config = dict(
    d_model=512,
    vocab_size=8192,
    norm='rmsnorm',
    positions='learned',
    qk_norm=True,
    attn_scale=0.125,
    tie_embeddings=False,
    init_std_o=0.00525,
    optimizer='muon_variant',
    lr_mult_o=3.0,
    lr_mult_down=1.5,
    steps=5272,
    dataset='wikipedia_en',
)
Each number is 128 + 32 x the weight over its row's rms, rounded and kept within 0 to 255. Layers, rows and columns count from 0. Numbers have three digits each. The size before them is the row's rms in percent of the matrix's.

# layer 6 attention query, 512x512, rms 0.0985, rows 86-128, columns 448-511
095:108085128180101132125089141150133148114117120116113160145150126141201171120149094118111097127138122100120152084152124148091141165116183082110145128132124146142153145145134101138141139131186088
095:200104111140120132173157075114125113166150095147119123121070116155178103117126103167107071138179156133078182219131102085136149161136193102131131189120098121146053171085130138101112100146154142
098:150055086133073098125123120080093105097109158088137117130101112094131093087136153117134154127113141123162142103101154117123107224100163149142108110220061123116149123102079141109098136072086125
098:137114112142100104149103123126118142096150059127151089114098150162133095112121098149135094177068123086159067132061122091145138079057130111164041130115162158133104145109110103116112140081132136
099:158148166141086146103135186169121138140113139146147181072158159120158113112110156129143089135116163097110107124108116179152078100148083087099125126132069143151153124108085191131104146174138146
095:055170067110111071185127089102167174121152075105119094145083151108089128171145147141164167155109171148146096112189111097110126153138107126140121110122153132088112120119107078110156107110111176
092:128155066119177190115151123120120168114087109138106129151155163166146129122090141084159142085112125157127111125143121096187107119117136136112056145118162086082129141179136125133125167164106120
096:130180090154131123112127145129103202143062104146153123112157217155131126155140160118106077186128150172157161133180114156158054091159119110092077144118153114082083134154154170127149120140116118
097:122113104190111143149109136147118080142137142147142124090129132100138134112182155198110117123103132160134082130091134122134139136124116157162163103108112184104145122134125148157132067109101177
101:159169109073119127106116138129064139127147081107179119117116137111147093093119147138111093127161145164157141145092087134141140145107089139133142155148147096147123134184178149149148082096171137
091:171122113138126198150146186139049095124105122161164092071070205099135176106121120169156157138119103132110140178127100197097118120154145113135107153081156069169181181136084038131164076162130171
092:158119118157153133088162150096144149114130077127114177081112112162143188079156177134134178146087125150131108124116176143146166091137151167097113099152163151129155137173176147146098062119097110
104:078133150101105077116084218136132125085100138137117105134131143165168109056122144131076144152104158149122180105059076162127139163114119183126128132090128188169133153147105117130116059079105124
096:166111114145190168077095108104129137129117111124119166139101122146134133136155122143080118110142102102095090115151145149194134131128070120103175092112163094121130122135095128083158104051127118
097:138205147116114119057119186073131131107170107176103119110139145109126154138137160133151129138075130139190105130120093109098118072132176152184134093068148107127139132116112092107124115083136139
087:139162132137146093153173106082098087150104053067123155056131152095129126182093115117112094078151134144118106111139113074074110173104135149087155177124110144071075058122132108117131158136086125
093:178186132097119098129076160132102124177109139094167141092128106150086095071168169132161122123083118155096139051153145135160122147131142171143144168148100090074149091145127141152164144090127112
092:158138119126172102125133102115148146121144131131133134167123162115134150196123180115111175091073171114121156171154090084111103042102045083127168120135125079137136155143173125143141124133124146
093:197186097143121133112115096132160167145149139165147143107162161133195167149131127157117181153127073071151157144115176111069115133138189124094130194153158145147121145165127189107110133099119146
096:146025154113156105178152146151171160122100086140107061138062166145184144143103135152205151145139144111116155082126102143100168132093143091166139148133182122159086121105163085141172094080110133
093:170097109116127098146184135159140137157114132162167213121093161147152161155089134111133077145115120140148065150121162144122086128154141189088169104098191106156142142161147127075149137135141115
108:113180071115163119085165106148164134076098116109168123126120173133148094213141132172141066098122101132173111126170163134140131130158071120109182195127132121167097093123114135130072255181101081
101:084134088143123158088183085098097106155214084152156104143107128115105128181117098088168137110184153163152127092156160084118144065110158133059143178178146122086158131095173095113111230166138144
097:106122109115118071124151193138123115177107140137099114124151101155159100099109119120152152155115098145158183159065167157145107139098139118103104129084144128160166166148162154134164127086177109
097:049131138150138123140115100129127131146110118173153119130141147125113111154123104089175138124153194101099140076184058091127138153118108086169156090142105118126146119111120084122126101165132128
115:166121090137183168114135149164104150095181128110100148175133145136115138228116143096101122120128156143194164151172146082161110069176047058106119124135127082062162137145175131115104178201055141
102:116105116192122142144140165142161107147149125139082119126091130136181109080171136100102149167097200125151154141166242142135180173099204193142133087109166143098156129144164168099104127110098119
109:116074183126117029167108172147144146145093161146101119082150064147201170081129114124151149124128129089062137099119073111148135155086131128156143124104105158160081100137069123184140050123150127
102:070176146095139165128150097056169126108141130164119094187144098127142155100088093119136156122112143147183086148172148099142181083167163129155158086092149116095137062105108119150108147162123146
095:135153102048127133131139156136097059127115078135152184157167174086200122173147118135124165149117133109146105115117156104095135095102139142149163196090162133177171111158171087114153129105134174
098:155122126144130141165126158105162107129127140115092141138159106148155153080132123086105122097146161081092094135138132175099208141129099133182131104116107165183127155172126097171104144138088109
094:164076098078104133162118113123151158146142111134198105086112114152104080036106159198177104119159117158154150104134065133126164128117052139076128134189124157119103151100082113173116104140135080
099:118136132195140128092177114104152153095142062146093176169137112090147094166136102117125145121169112101139093062145143116109081125158123114148105144130158152127104189175162135104160118130158154
120:116092107118154138090205043109082110198121148109109080139082157077098115204128096127145135107174125200150129142131135095150081093139062054112075111164066055090149077118087149147113178145147092
112:127092115104128167063077107088154103094143150138133099170096091113112082182096108086112097134147129158147165148115110113091078075152168135172102134153140119134152087113122131118113141107144094
102:120172129126141094102056136136091107098105139133064114126153150143146147091091127137109117157096140091153160139131166167093101117127103073105126135150185115101121129111111111113123111087120136
102:151134084130129104080138065138077109118161143108111141105131117126083125162152138148113131135085132149131120145106090137153160137158078096096056144162130174125150131144171221064064156121063070
099:149116140076112101145186079165055084126155141109118106178113117164123089179105102132155206113165158121058151095105100144198090103041179076176145124109135130103172162056117121181102085095180127
095:074132171106076083101121190114165145178129092147145136112136093131178139061179122115122116109063085091118134102068142126169076117105149124131143131115145123135137169136133159141137132107199112
104:124062098120127119093199108157162143136114152135096120109156095139170141169143158090058083120134134133164185135109194159159149151178119106171074163045147123074128130138113191141105186131115127
103:118099067148150092144096088172100114117133160101162146179073144060063131157102131103097175119188130125155146137199150095134121116121086081105119169220097092103115146175166131135108165126178141
100:138148101167155116111137082143163158091135128123072123094148111168107132200108104114139171121092120153185120130148155065148109171216118047134077119143170126152126127100082053169093182151036167
109:091119114112124144097140136159085104155175139119132182136110115168138146233127109119128128108152134149140172131084160112183162145167105060140102167085128156121096140102096173138073124105120157
# layer 6 attention key, 512x512, rms 0.101, rows 86-128, columns 448-511
097:161165180126110161168121160102137115118116120144098161147076118120124095171166114114148142078168109092077126113144120128163080110181122204138167106127137136117176127072115079192113167162111199
095:093083186183104068159149110206084095154116110072161102160135122056133128094123115142120105147096108112190208112115141128077073102103164146089120161127150083137153066121112157165132119084166113
092:176114168133106111100135126106137154133134107115140180150104157169156118231137170140115155159127103117125110132090127153098156047126184140104105125111168097128076125124177168118166127129083119
100:155085092081131172081093144106104146149144112069090135121136098108152155108133137100191129104096143139127101097138118126100145186128132089144144160170048139149132128112124090109093128139141113
094:127157100096178175118069136119179159120115115166129164104137167135106145130121127144104121092135154117120099085142175167173138115146113074079119103105158180137130126095104149116128210136090109
082:149175143114156128171183075155172137100113061118129129161101124142140130193125092165118084097119164188141110140078110175105104132154126119144121120096166129119155136078186114153083127179108164
103:070194089180185144121090088129193164147116118116120168144123134145126111204139121161128110174141142155148132100175124052145108071153134065098206166118183160157059148114143119102173129089091147
105:111205096130120121091190130133111123146120101095140156135082136132140103142131112124110122111116154136114095080067148100112146089105152154101147191150148116126131129073147202117082170105054085
106:112187157085181113169093176096124084142054125126114154108117150069160127064068130141126120168146166130103079084149073103104145108087164098094111078092130120134129130106058082131128133138141153
103:157164098127116141179133080143093150171115068108133162158087144189143110180146094157098123105130145122123182114108131106135118074180091116116104168132106138183096154161128181089134124125130093
092:120185120128114113104117123102107118153117136085119136140118107133121154115127162147100162098143129149118109169120144078154127094135094126087122098143057147120130117109120156147101157128124116
090:119184142114135174120128178088145168134126167113132161124152130176180135139150160119130159093135123071147088165087140083174117091077192155150172118144156126096136115110051088167100116144091172
094:178149119118138158128088163127114131122153181156126087127100128084142166062156194129103087113112117150107133100151114137178140159103095145187195139128093183177152101090102144142107217140131152
103:117130109111170135134127165153181118100096066113137128160137166136129129111133099094136146127109130096133123085116074148119127154121141178126198114136153148122086099103154041117119138150137213
111:079122126086150106172089191127124121138085119126126108147205088148154147065122159104063182119126093137169095152166119110154107136170155093162125144112128092148122119115148117128136161141096110
088:128162115130101092137149114109120131183105067156177121100132088142124072150130101129162129100173170151182177150058111159136096099166094076119115163118131149154092102141134159104123119081161165
092:110146118112158157175027139172096113149074190117061106128172139120120105128134118002112097133143144076078085135154153149185105171140171142179151175151095154125118150115130141163083130142097104
091:127126169123104115148169187194158108164162146118150154116070159050096099069200064101109089086106157113165104102128140106075160170107149229124154124118128123164124098106145066121171131088131129
090:124146169157096148134157133091093148134200149109184144097107038155142142170120130162149154171196075190095236143146126185078153127104107161097147152118122149164123190126150162127115143121112150
096:132161063183115151108146135116124135135160156106101146130109173107158170146108088167135143164149081188165132125106163086084126084094135143091092115154126129121145194153122143102118067131134138
094:121093106088138041141175097103153151097131131097153091186157122125149171127144185150125142120164110153119131112126079040097177086145142137156109128164122165162136075103112180090093176120160114
101:121089143103141088099137127085101185154157109132090158180139100138135117210133132162125064082116123115128080126134123087144167113151096156131125113125101073106096102146125089137164179100118090
098:132118101142105148091166058140146161104120149080146156127118128213100132166072068180131096111141096129146188180118130124111155079102119104072119126137129132104046130104141154142150137070099049
096:150237120088130157114078158148098114136102103219205124114175119107123154125098080164149112162095102125133130119087118148102133176112111153091147178094086173157107153145144189121097165139166122
096:164121156147126114179151178162162125120178120090111130105116148094115156080111147098087150118064105116130114103029137154109118157148101177156156089047125164104104145119110106157111127149172115
092:146117106125213089124135120112112149177138132127104113138089153131143145145128040097110109100153187131094067150125159165121122133121132052173117082075097145120171134094064166170167078177123159
096:071162097096098145160078159139151171111073135143152097126133164146130134136103128109115192154091143102078145097100167200138100136169107163117184155138145115123102120090120172183135219117136094
108:096115136116139148137106112157144075137083136106155153137160137106153141081107104129094134091142140097138083148110076104123130135160147141160160151109145103080115074111103081137160167127111164
099:147176092119144148127096183160186126081172102152116074127144164131122205194098193191161110148094148128161117117088142114174148144136099130037118099094120151176189142133142131096132112166150122
105:100092166088151126099111165147119091103103140117109120111144084133153143082103093150165169130169109108069109134175120078131160131116100125164127130139132127144141046105064134094140202114169130
089:161163176120114141149157175137135148163115117184129116136133133156143148133127140072150130144116124145103145110187114062174111130163174155125127107116175138115105112101073104150196153221138079
091:147139131114182087134119059129130101097111105119096170146109085104153141069197116130165195162112116159110155054071095115168080167149153129136115117092125067133155128150107048106147092087086092
099:138227087144137130149110113146141136140084119085165146159117139186152146154077066096057091146142145143101098140105164088099091129118124136121119180133155143088106134118109133183110163119069099
103:157091143121145108115151103130126101126131100119125151117102124103109117181108138121034094128140084155132123101144144138124117066162107086104135093103063121097134059142133076143134150124171152
104:150152093085156120081175115104085161091191143119129121117118131118128131237105116104098090148189085154137059143093186053124145118161107116146127108134110086144095154111008123164120164144086108
092:092145139167114116123140104106122135104114190140149120166070147111145084142120095134123117195101153087148126112145151141157142120131061148087160101095158140079174123129130130148143157214026098
101:105156117166112116050169134166103123112128149112160123154080086110136102173124111175089154062175111126155186135104147123106148160104095151097089165081080121139080134128158181177125091150151151
101:177059135156113069155149134131104107143128119056149104140138109121127095081163078136122133127150166089087196168091117133144148151128148171127138103143106173151123104129159128135111106112147080
090:140127090119156098119149103108160149099088119130154072090118141160147175130209130137094114145135169091188159138073129159102160149142105094145133146150082116132074183122071147157064154138107136
097:139116094142122114128196054153134157089147086099142123119144171139087135093161104183129181133163116139163148147155059137117074127094081115132134125160056146094160138162168180113129134115190137
104:147098084137133162111161123161118161106111144161142122112119119146111113116132142206127153148156096155161226161124115102101183125122095115109110166142127096111147117184182153094219119087172116
084:133082195110119123096155119104188090108186124152161131132165114075120140060080102124119117167108104142098096124134090096136096128117107169090065092150108142089146118095102077101131089128174089
107:127131147178144129099146080124098111087153145188148079100143114158128108193138089142081114127096090170132202157146109089155131118068173153141121143070196092133115167106143186112135126160098090
# layer 6 attention value, 512x512, rms 0.0973, rows 64-127, columns 448-511
094:132095125140155071129128124121119146166157128131095182177104126123117121172149120082160136126118197058068090100161101144169124089177157181159080162163144121119104127141154140102148157094122109
100:178168152158176155142164148130154113186152164115163141079163130117126183061084132127157105125130144119176106093095139138071152132085097152106187142152116103149171221119159116111122136178132135
105:078139116085138131179167134165131063153118087157104143137046122132127147100170157146137110134144111150134115132131154109108026161163134190130144143132148176113136128147192120100119119096149057
093:187108134119133167173156191086156111101163158135075148080103105091127117117058139197128114096165102100169093130150079168157144099107084116064100127110113101175153122182121170123135151187188057
094:149160129134120192142157098160125140132077131108079148153143134123071180117139123127119163139146196167117095128186202141107109183151137158055140138089168091068159154139201100098082102087129140
100:114168129179149086152157072185122120191083097124141104126145117156123102130151126133111124125119087120117075141164090127146176105182113152114078096124183149109148084112168116125114109101138106
103:062116150149138144085111089125087147151098138097096155149089117109096166144186170073147059142126145152117089202106123127100144139083136145167101131094145126131089135093175102088139116121104181
090:107116129138149111068137120156133108122139154169115134103167121145114112115108200132143105103163116092168179149103135155112138058194110118126123175154119101064051145160133139113115157126175131
091:104147123074188149114136100143184093113118129124072191155146096118139121142141144133115164096139052120139110151166120108065173135148146137094141114130149151210136110136099103152149146142194145
090:146130111123125130138156163108146106143161094154130105183104144115137106168146119141157171119100149164166126167154122041158125162095152138160154116110127112147155120145130162122125150138183060
095:111145112191145177133142100182138148145103154085204125115147067148153185091087128125086145115155089109160116159137151141074180129117153100142131154116147122071129115170183128149127156130115076
099:112124104138155122101129140161135198113148151139127050117141126088123142066136150134095157129148142122204141099122156122061179091125118084131128128066129133102142076103189153112184133103166085
098:133155115149153178102174103160118141180136099107146044143147106116124103196124113047136097138123064150074157178151132191107173088110103148153184113172125152117116168122135108128156143097128094
090:099122154144094108176165086113116171147124107074136121124152111104134102216156122105113172135121173058152119085089203153185133096061188138156081124156163121172231084177100169124109116116126105
098:108102142075156105136120133103129144133111106106137122141210114181108099131095150151171170043089189104113125187142135074163127164131135138138009089088108182155100167068150158163107173119177101
094:137165144049217186086145157056129141098179137125117121144087190139110187135188125130152118102105153121132171144163185107108117077092147116179099143152173109124132100098141100181094109141132176
091:084159105098155144124108111073165168132168143114174096145130160169112100183112098132123172149146126113102075126158168149059091137119172132113094096147184141108189124110065156131137144081102130
094:155157166124149088162120120131121085112149121140084117155127160161152106125134128147131102097092159110145174177110095160132108134157134118107127083112181131134123164096111182106155120116094122
098:110169125214110092106159136084171145130072108161107165178109184150116135099149130075163087171080132132134141088095096165122091125212087100094153097126118121160091150119099176112123177167127141
101:078198133114083142126111100181114143108080063151127093120139056130092165213113102119138087100132134141158170168133068121099133137098194099078121182137146141125126100164127099162188114132142149
104:154168112186199163144161103106166112116101113121168086133137142097137195107198093098121147125152096057201166140130176101110068154149152112070156142085095156178178170121120140140186131212109102
100:131143088134129088154126161124105123087133150177125060137129116160160114069198117093161132121124124171213161133166136106082131144134116086167082102164182120162138080102121134117130149150142105
098:108159105121140119094123155126145134030171141146117129131121134126116148110164080154145103157163097102154116126157177140134104174104149072094173175092151123193212101111123159084095103150137101
103:160101158137090102145095092139129185211134126112136129139069120163128111160097119134146088120174083123107116092115129103176075107193148101087117126142107149119135114078125136131108084137077154
094:103141135166111117132112115205146124110130125132113162134143101017110188133117075177143113131101196161064145139071127140105114156151162103117133148109080147184178202153101066136140086099154129
098:111147121105073113157118119206144059095132104130104175182162101103096132151148095120137108177115172184135132115107109138131092135111119137129102182096163222136134109092169132084122120123106103
099:134125150115091143105112142160146103122141128143182124172134110129144152178155166120073155087161154102105135177096074142117154186109149156083068090104113123173114150152129122131197130169121135
096:179119094061165130149212131101054116158117123080150145160111178115153141122120112187122115147138109159146128146139086140184133106095146099106103079076151139158119126119096081120155087061116190
097:095173159115165089123168125112129124112141069115159174150128107103099067096162159136171117057096069159111132104128165121077124091136081205116121096125167149135132069135072165147098166028169109
099:153096163090138131138182111121159098075116129134132171082173175180167191086161127133197137160069112128104119163116114123143093200103091151127112136128140135161116112142123183117085090132148140
090:124177063121124110124139133151091111172177117176147125085089111127147102089184115091119168166127120141105117122170129144114092102143134153117146116125110141138153122141123126110114135178143100
103:113133150119112184102085134117076114164094122132137152135155105213132122164132126119102097127073180158118080164187158133109129093100120082131148161097139195116103119170139122067132118120140123
101:127095154146138103111121122142064093155116124133134198071104125099124119086128152137156174102139110079119137107132084127129142156116142138157144155148135105133187130108035072079109127095133121
097:175123052162137084182103117165145132187167148134099085152123150122092117068125072168115114141096035121100102083158136070182098139101174123128131077130144158118133084146151120158067102138135053
103:097108114088126119096113128120150107088173102125175129140137117189115151076090174105115147106116134114062100139149089101177149130138119139141144116173137108139124171108096066136095164139125111
094:108172132105130113143143105135165104086121155134183134139143140135069070114101120191128088111131080146123134165113121104144128122093118097085113116127122180163110136119078182068104124184140117
103:118103165144140160111176126158158163137168092109087188098159145180092093079118113096120090117126179099144095145167185111088148079134101118074162181135108170129082058127124158162141115130166194
103:141166083211103131135103100074162141141151114138085175109151072129111157117129100078106101136119141144190092136105095132137156164132097190126164135138167130184102170147112071131163188156091028
101:133126100099166086119117073186146081106086159124206104113106118121148118119082142142202177142123134164165121162102071140136114209130132109133126094145107164166151209086112098113159076141068133
097:113090142154104125130155185101123112086093136114146096138106132104169135149127117092080078019165134069144126144168144154122104113090102147120146134155131153151092163108136145158117109119161115
093:192060136128132082134104177090115129140153086181111151099114141112112130158091143141138175127167154171110092147192146119127162125189108150175120149104109128160114171137056116093142113122210159
092:150115154130132182130080149078144119144180100144086078124104108172121116129150145180187190081145150149079171158071120135185119160144084141113188140125160052133148123110100115126065155149134155
094:104225123113125133159129108157109155143145111148101121068107102096082126099087112136128137171120133156164162137094097118148146082090124144123161135165081165104075113110113114105192130139068136
100:110138039104142115158149087148156104172130092088119120159111152131075095145163085122167120114113124145145096153170154123139064060159077078103128171187162131107089073155188136132148113107119124
093:193112136131135082066183105064158116136147193137164143162045140175119160147136123127144113121061183117140087127115083148165095155157202118099168071128145136062029120129117114073072075056170078
096:155093147111157095101171067116156156151174111116059171145152162030120178132102120089146117131130075117173091122136124084114145100106148177101149142123158093199140121185168096104160095093121135
098:125165078129164143119105112135094103136154082085062170155146234111137103189130153157102149163139152142127083116098127131140083088117110110131126101074134079098073145056163067119130112122125137
102:042169125157154222113116116110144158083131135172091102178131142155106163111183075152109122109114065104125123125129103153134088109120135083097145168169135065095134081089113140100133126090170160
095:157163148166188058075174112166146121116096138097166153142126112150146147190172090091120132154060143149185153119114157125134091144110105096130124135106154143109097095099170127111117117149100137
097:131180122141100078137094121123170109131086134147118139147109112127192133139112123089174142084098083096041184143111162125107110163083157170153113111095132142116112156118123131138120104121135103
095:181094160098175078132154114167176119122137118066157107171061187137107154107127112100085136144133124176121102084144079165060096120158092138112184109096160174111126152077171133150101177103098166
095:163146175132119162129137133199063108153150108086080118106115079079068126142132147158138134134160091126085050140127137121125086118072171112093093089195145091176135155044163098082108166069154088
097:141164102096194144182137171137120128159110139121105150147116161131131125102104165118086123033106115130171161080095135149164103186181134123158138091116078098111059101118046172122121177129137076
094:069139147126177174091096110131124115132092129111131145150151132143073105192119152089118128161119128142035139125110179195069166147119105101105150151145169156123146096086149118075158202171128098
102:079127149099149142159128159134132143102131190139088129107130106146129112172116190108139137147162119138157114121143089104147161082100106072101176135134145120072076149135129173129120112145157094
093:134117064143096112110160162064128150122171127143077143131148118122112139076152134081108169081216112125093175099190076117103130166140084136129193165104140170126085129093130143130124092127161139
096:111129123123125123158158106151131148124142153109118119181074146117188155141064089109120146178138132129088178128111107115122101094091142097144133139122137156092115118117147117095149108146102150
098:192120084203130139154146090153075133128102143121153098104158160112125069150098164151208099123177093139068147176146122167127155099096104138123144097112151137103185143131160161035122084164155081
091:119079120164066147138123125148104132064119060064102124099175173100120126104143130142178124125156132132148127120072129151104134138143128151146149111096136160131104146106155092107084145115142107
098:081169110108155041121091087108133106153093142095056135123126147106093156220092137140107133122107174192099164099196160098125092125102113158119061125131135090056103103139137132109189123132124137
095:158153067091163104127114168177083107154200155101150173140169100152196155163138094146171094072128128135091067141068107128140128162150236113167108089113209172178160163108172083139116111162142147
098:106193161102139164049092103053165151125132209149096132106128103120095169163131127109071139130106124158148070118136111217109129138069090160076126135089126104123115132129145126135143108122147114
092:066141119139131116130100108118113111074132107158101074094165110118124165165148122163180122140125110125135139150188153118152116132092115122055164149179157132113138130087112164124093105081136139
096:156133130179126124116156163167150208137054141144095078152141147146141064131171134196190130095126152130131125145145087132143115121181116164076146160103157080083142127149057162151110061120136124
# layer 6 attention output (transposed), 512x512, rms 0.246, rows 64-127, columns 448-511
089:147151111135120165106184162108100127168165135141171137161091136123125177142132103060128157116194120059165147170129126050061124142078091122140104149173139081126134126114133103136115116155096134
096:090113112107118094165168124093183102151096193147096154106171136151158087145132075152082104087111177077090129132094110147124072144174149182139125108107167190114145142168069177130095210126125114
098:142146090167160112181165124100115102160093091123090083130119105082098113139142168137120141167106163141171145136141122094136151163100102165163131114118122118125197156182172121109117126189152142
090:150143184100083113054122056150076127152124128146152148088147152095141142112049145174152115125092134094117038101104171087179118179131084073133102176123154122144123153140158168085115076126105084
088:112098118117143116160094073126107147164178152104095142167099112096111104155101126090100139097146125195161140202247174137149131117158055132128132172147127177139112038121149153118138154142148164
093:098102108115133165152190100164074116123111096148083070151063149105117148154174132091155180139090193094138105156096148064093120145109130096107158232102210112142113112131048121076156149154200096
097:163089099119164137120130143142126135146165100171060115140142137090132145123114158094102127082104131123131149104113157155125146164132073080196105142076093141120133195141127105093150105160199179
085:119105115106112106107147116132160085161153164139194102145131112132108090138121105167134087126209131145140131137153116151127047108115152162146093115127074076082112084119150185141142096170103124
087:136089091091161124131101138118102096140125117076086096167103168143144081151127082098104147140148094144120140121122127072119108106155162117129151076081122041155055162136129150129102154111120106
090:130097098098122106100112157095089147155144136150107134117066095153151113103095102148104185114123147166117118054154110131120130132114094093153090083077115084125144103157159144145172113110117147
093:098070099112155102123095131110096093175107121132110131130119116146108140143122094101140133156108137136095064135125062125173131157153109030121134181137121135127119110075071104122107150120158217
094:139113143103164067103166152126137128112122112161106158119151079177153139116141108160124080114127146102073132158193102115131179087141105111110136117088104095082119085170138150093112237082164115
095:127188133115061164151100133143122119131125181136174141073113141121135154165163154079134163132098114079084164156136094150093092067114179081135189132107155108103139082073144087142141098169094154
086:156133168089085135127145161157119161130091155079137152137133116128111107159169184180171206136111148180170127166116132086092146149164157160126113154157093083138128084097111153120130101135133116
093:101117159135123144118101091120105173088155173180102149146174102183133113140136136147130090105154130108118137128182147146153173109110143103153155102099071170173203121129168098133159117190127047
092:143076068136107115095184150114095153118141117136116183106157167186160120169099147088043153125143110118131154147159137144106080051142068129158136155134150171133150136134098139144177179133135191
087:131200193121078173227089120150127142184147162134145183137163112100155073154198068147139159111156154114097128106167148114133163114117146143170202154111166171159106176162172098121179152109120096
086:188145052194178117063148203153127119092111156127099151173130153146165086145157156159094127123128135096084117086130134171164080094130124082158140048121147126154107150106153157135123138139146060
092:116167076089186152096138152108163172112094122127080104117129097134150148130104137118147094088199151094135081119141104146215129098087157095084157084111139147141182163181107080098128106148077135
097:072199029176143161132118118173133210211079121117158094124138141116166137112129109151099130114135167099137168098144117163065074082133180166138157122101168096114104128091122032125113105144101122
101:101157186168115096133066155102082154132086120147125126105140118149090106169130118082149109144156157136078106172163130170168188140188087026129134164109144115133142136102105089136128179085128138
096:112138152057168129142106186147138123152111116089146135118153082071071148168100149133070155037131120110069117126172050167106138135104110090151119127168130145070110142107104122128110119107161127
095:151236126127183177153114164102160103155091119077121159115124159099107110131156178133143143090178133128080062139094122137120113105157164006124115136107151170082108148129106098162103107129092040
094:046103114154085166067129126067134140165164083107137113134123076140132123152125121095138110134152072090155111089062173159133123106111106104150098125135113134087101104162152103122126184092188115
091:150167140194168173079141094030152180161134110169110120122160066127132052150055129087102115108160126173166123147091146147147101144151130150127075200086160080117113135117142139184162152099095069
093:127154136146096129179101164170110174150104175161069218184099095092103135116092124138126135110140121139171155178101087080113139215126070060149120148068129130142150147172170117103122183117091110
094:098111128096168108121097096154157189085111157160109186132133063179149127118062161143132150164156140138121111173129135115077079177178167137133064153121092064092129151123154088138121033143107163
091:173165127119098157207174125136144190138118089119148116096133148114121178119156162173091110159162050131146091049111102150120115127096125183079141140181174170155084199097177096110104167116099161
091:108192155147100124150096167130107107133130162142155132081114168149129148169192162106162126135140173092049115119148089096146125147150176170175142056150114125184118094161138051175098110194142132
097:205145055122169127143096156165116169164134113086121138137089128134153140119070137161161126158036116111150123159137111120169129153166116086125141116123129094153128154132189063132100126138103144
087:129162139156081179153169123057143091100119099134138059162083106065134113124131120036133115116061121100130115154117106170152193137137125062128159169168147116119115152102141091105163135112119110
099:124165098106156184128120072139124153129169174106086099197124105055191149111138138134074147102153088123115178071148107120116113109138143071137130126187107114186091119135122120099142156139131124
095:115097160171087172181106164149169127175107146156191133081150154162137132142165117070158138097098119146071106157092142117109098145184156154088114173132093096085100150131128148151132129122097120
091:162148114122146184107149081137156160044121093107124141162117096084110070045154135135122071149105134113142106130129088084183142164105104077140145146132101152122112136133149149162137117079183149
100:110148098152113154132130198109105170128135089132142122171141132139100186164119128138112109135112115138138151069167091140123158119138115193142111087125141086122162128120111095195107147120101131
091:132130104135144144120113081063124160151072132069109104060121153161152172153091136119141096093115096116157096126164068160097071127156107071139174097116097140122097155089153117164078135103142077
102:111188104109136143115106190091111135128148161097157138152137074147160089155058106177137170172073145150128117076106113122127157133120182193101179117110116128130132050139159083127095160095106125
100:116109153154081169165087134132066114082118123184115177169149213128143121146148054035157088143069080092175113140099180158153138126136100053121137128138164124090135147101111119162141106123104097
098:083081106115096129173202119153131113157172105139173127082089121070081196104150164106139144191109104155111135124176113106102166129111123090131139158060129138135132152102135156077088163102170147
090:146144176124086156111096120142143130113160203153131171093132114120128142144125147139136059104100109091072161116148141084138086120123095130127102172135147145105140134128172129125181161190133195
087:103083161111118109097163159090120139156121114148172137136152088096137134113123087167125138116149119213139107097080113132108141091176110166079086152139225110088120129176159093129167078144089096
087:157143129142124118117134114096070106083105122161121146042166109111114093092101107108146145087071103138132102146134184095149134110125153130118118076129166140079159140142131140165197118201148132
090:113165115159205089116098055126187208118138173093147151179150122118126078143091112147101068126125128103099109124096151119117137159182168128136102129143149181083151145098130144115108171068129099
100:144143132097181152086171148141141115123099090093139200158158102097128143161175088137076132126151136132053100123183086144121127101112116064179169124096158125141116111146113139101159118114141124
091:109126122112096107103155142174140152093173159120115129172165146148134127140197149146135112136084137078144152162150157113089124094120111106143147107109229137137134120105098105169123125135145172
093:141101135059154096103116166086110162071090139116137118074183167149139119224129062098117113150113179149098092161126151084109123063184166070156133130117142138165127099157066112131122161115119190
092:117112116106162078177163153127150183148150143118107118070131072094102155154144126149065103127123139087134089147168126164144145123111092058138141122108113220142176147146099120150105140145159181
097:112111146118113162083136086128153076096150088090168132146073132097084103124126075098108117139129154188144090141123096080061164094119178102180150119147134165139146045135086124160156095106137123
091:110148133142169115142157158103180160194095150111128101135127150143126079142120133100093110099149180118097217116138093202140128103124138096151130135121181101136109156159162211065150145147171176
093:131180134148149134146168092175104096114129147115024109136140219175138113155104119061062155140140186089141118138173110152132119152145091196142099116139125164119143098094085140133089127148193135
087:140212139095130085099121121142120107118112145178086117130157121186110178126115127121108117134088173169109207102152138170194106117134097146159166096066178095157142157133131144104127143202151125
091:119137116154107191134110105096156122088171068086130158165116125142121096139195133131062166125117131190098152094168141095074080100133101028213142180132149132155129067156063100194130126200153105
096:088151146087067151146125111126079125044059109152155132137164112165160147160118123093131126165063143147103115127099134137159111149105104079078148173137145146099115160145130163130131111102144121
090:158095127143109117162158197136109146119167117119090118144150160101171151142091085101122107075192080125167155166118109140106141159114106092125152061117075130136123167082176087130163130160123106
096:105148145173137140110134121096093074130205160124137118163158131146111135100129147087153165133118143151132110124086117134055170135129136110193112093170149140105116124120094095111164153113181135
089:117187118135167169132061124085162175118081145127152177148104114067102135116141169185126139076113110068107115121152173107168134105130121133097119128149142181099127088142150154150139208137077124
093:118140162083057152166137129140179108173178088128086115143202090050152119135164135113178163110164086068209158130106124075060097142176132170165123152112129100109138169119133154113152108087134095
094:108133097172120113144112183115144147183100111104114102081126085143137165070121148134104107096094125123122134062176069157102105138136070014156120156137105197068064110119037140120136155136154079
089:136144052115107065163097129112189134134136106131128129122098099111152153113110104133132057117099122136164159172125162179123120141116151201093067124115169125060152106131084101076120198177131168
093:173158122138113077157119083131147103100172156107140149134179149047175126144118089114079109136151102111120089171122104171094126101142127150173127137106151100106161143104149144112101065157138117
092:110136114090093167097132159128127169104121157123149168141129144137138123124064173156077142102130124128106147150111111105097079152153092154143142138053135132161109110092116131131137099101150144
094:175213119068121170132127165118132173136128195099148154132169161148167146116110131107132128109151126142168083172117162103172169082126124092105121124131079125143148185138132111193078120143121129
091:141138156183172130140115110163139161183148148169085142143132110130093170129164060129161129116139129111081113148120117121103158070111148141103083091121179109131115098103145052203069116154082069
092:081208098138152141142162126103159021101097093181163113118173166094122056115190140106126129137130158134124143167129139121128075075132106125150150177089182159133115073133085143119157168115150152